Part of a small language model's weights: RMSNorm before each block, paired heads.
Each number is 500 + 50 x the weight over its row's rms, rounded and kept within 0 to 999. Layers, rows and columns count from 0. Numbers have three digits each. The size before them is the row's rms in percent of the matrix's.

# down: layer 7 MLP down (transposed), 1024x256, rms 0.0886, rows 874-884, columns 0-127
# up: layer 7 MLP up, 1024x256, rms 0.094, rows 875-884, columns 0-127
down874 101:453491470436505479507531585437530577436524522540484481375485451480574454533517457481461510480400511530498452576454502464574528388527576505460571517553503505540581409417503502476572497480511495397527470574492518508435571463511471526555519500511515579491498503499491575451556509516506413514461551430436418421563518486551577526508483507562464464501456606490600500460540454410444377465635
up875 100:529521564484518413548531530502525571515487478469489452493462570444446489486559516544478404467515479481594565502588576438547481525470492501479437373553432500483458518421511455564558542510548458486532428429576478532470449551522527543549513566480449507533372424473572553515442498520471502543533498581478474559565515462527504420567567585457508507450494476506419537493465478489515522520521
down875 103:514522466483520506519609638410495465465536443537617480392501528471432543494469496505506504491412458521485594521494542448467449482480478473483439523560467441476509548500544436531529622500496515553616491485500468569435572507437435537470517583529489409445415550413495627569438543423464485492522513553571512559433480463551568491467621496451568480543522513519511561519458519497486426511429
up876 105:500484542418475479479447472498451520469561549523525608470447575517618541478482419495497432525504400480583530514535518457543427532379501504479534527482561543496513485567490501486533554479558474606515485481484525513474441529573427439529513504536506372497560521511575481457377394452430442433428452594500439436488524518459523462581512445468439582483629558534502526465440572418544516517579
down876 104:454521511432488479518411495529466523395586507456467516490522529428457577525445552568548442404507530578524592487543529498557525487549457597466454432502406537553497549441555534467404497516520505536500473498489438526571527490592484603600528402547445490444481485490516503528524525472479466524427473501434465506460528546587552562445443491562486370577572474402447473522491420499492568493525
up877 112:514443557546514413455405407516545519529450539482382516471542551514579456447494491523527508491671456503453447524401598540488452483548515535489441526490412504529481471441508519546533505490551519492568562484538471518459559553505614497477523587459500586647512412512543482488476525523539484598547536480530574566489512424509456523457487414506466506524522445503427558524511541531509546652544
down877 109:513527529580504570577534533575506612494595486585439629533494500468520467486502521455480513459421505503493476502507504591525545527568476452523427536425525550415457528535453520504479454520460441434599474437516447593476553449396560486510462578530501483499468536527523448494568420447602403527424605534520489387361497457515525485484431442466502562392497469441458552479478566523557459498501
up878 096:444443569487429457533558508466509524558433529499493516573487545497474473530486514488430449503584405544555514438543372524517472492556496596555533509559538496514558491464539453518426507454524584552527394548404501401549502507475551554459414448488528453517588494466555374544500439457537453588452499564495435531497518487560495395467525462523477559470516496470436503502501558490462419508518
down878 096:562529432475491458463422522514542531431576441447573490489529516434523493554468545484544529557603471625464530554372559546616523453589486622526603475494453504401650493388592444532595547540464547534469581463485392502454510446434543494566503594533516492515446492487538569518477516486501549538490460446470472481512546516496460557522487475555512501495494519420508460544468598540511444565507
up879 101:600537488488472487495471467572595534494493541573453415461451524535529531487441561566513491422472487494398568573539605570593477546451553468492504445459534439540522449562598523450502403498527513489504502537573525553483487471517676525533547526542530432453461652489464432522443484488441422406500546484469517507439555590468505400473520442548477450488544448483477532528543548477505540565553
down879 101:555513546423491438429546439518592467574526499515528563449480462492506524503594486487547544519515500501538489437515568445578559597563501541517549529512473509628511558504579531483486407567470483323547531488549489464516608514496559531478525513490501520479613597487443416484473410498496540536494511451497490507529496412586423496477476525560480531488512481432515422494567512508518508511522
up880 103:499528475520521468578510547431507594568506571551581441497517508471552554495634475498474482526542537572525578486572529466456438396558412574495537572511443545522582485480466534473428444527543433490559413494495449529461408466493617515458463454509514449492469544464537518425514546516515496546446568511465570508527558595538495576520486538402485531562473449534383472496466500472524565529564
down880 103:547547476523502500547567495603483385532553520556468472542508557487517554458457451452489442459437472482489508452508467437548478514577487475578544562404524509465496473449494507614515487559419548472405526529528447446501446561543564489472524504470511509585506471505513501460461568392452454454483508561528489503494494458450575468424557576441392387527357450569502602531511463607531493488535
up881 092:457409479461486509468435477535493518497537592552497450634554546552497490542537521526588531486484567416589488593502522487506473436462562537532546529441476457475558535502479476420460501434441471562557493496519499446519491557605505541500455555553495394585515566523461475555574455484441486528595471571504546466545570485504522517418452592456508461546509476445571491581525410561412522473527
down881 095:525458570526543575488506519400483501505437454457478485478487492462497533467540424522466520419585540505528477494498419441458492542511501506562417447478530593457563441549508508612436518608463576556465448432530472433491477557545504462423574485386492471465444455513560421539441488547467469468448491519502601561441449533499546460478562564517494582475481429460413535479484511473470447405425
up882 089:449474498548435535562502472496565597605352539461551559528462526495507506532476495471541537482470521422455506513509523547520496550467575507468478420450465429672458475482523428478561519547495451534583423522540423454512535598501546537534500406473491693546462559554571475489411481534490370542507508477542479431530486482603522529524524481569486506571504529562450533525564549435573508466515
down882 089:519538578610492587512485477580423528611442570522539554444517485372491456527497586550501490467535508447502516461503528405414509529414470505496525534431483520446499431429528491597536479523536535436631612456432497458448412541454508484459443449477511483472511504470573444431502432567535505503521513514543559453454448443479431536524452466518544587527510470533422443498471440489522508510368
up883 101:467601534581519493494557391520482498495503509541462443566632539420476604486488460504550456437558498489456483488551468500419420542561512560490406518410466483603496488441515456542401527502507511529534497525571511596483510472572475507508445561468462495560506616504524404499560443543555540506434447410481598501498536537488401471481518475478496536482433446626474570530563516510534500621502
down883 099:473396461421434500437493489575500514482551462518512475538451504467522465450505542401396542569503460520464488521492522479533474500507464544428543455476503368454520383520405558385565442567522508550525435518416558399469567545532539437504576492513576498502496494497515598589541484521454474492469485419554532494463547447490594485457510473565489482465506463472560405470461565552483468506582
up884 097:565517528502533491537423492526516514461471514499481561496547485465524672519556578514497371458517459550549486441553463535477488538592443533442589499507506507485491510459562404486490481519538427590485554435476572477545457546491524604511477514498442535553452472562611419500524487540523469434454585489536425488519496446429414510460488517457540511502535555611435481507399400514464512496495
down884 094:499567464509464485535612538465552481535500612503518454506510475488484470475490460527447481506411473482480449482426534597601568498467448496525507573433426491613543398607495521543501424530526440591532468522482497469460542475460473512556492493546614448488632579484450502483382491452562423403460467413589442474474618533457518510495537555505415455414540442543531400490458531424474483538531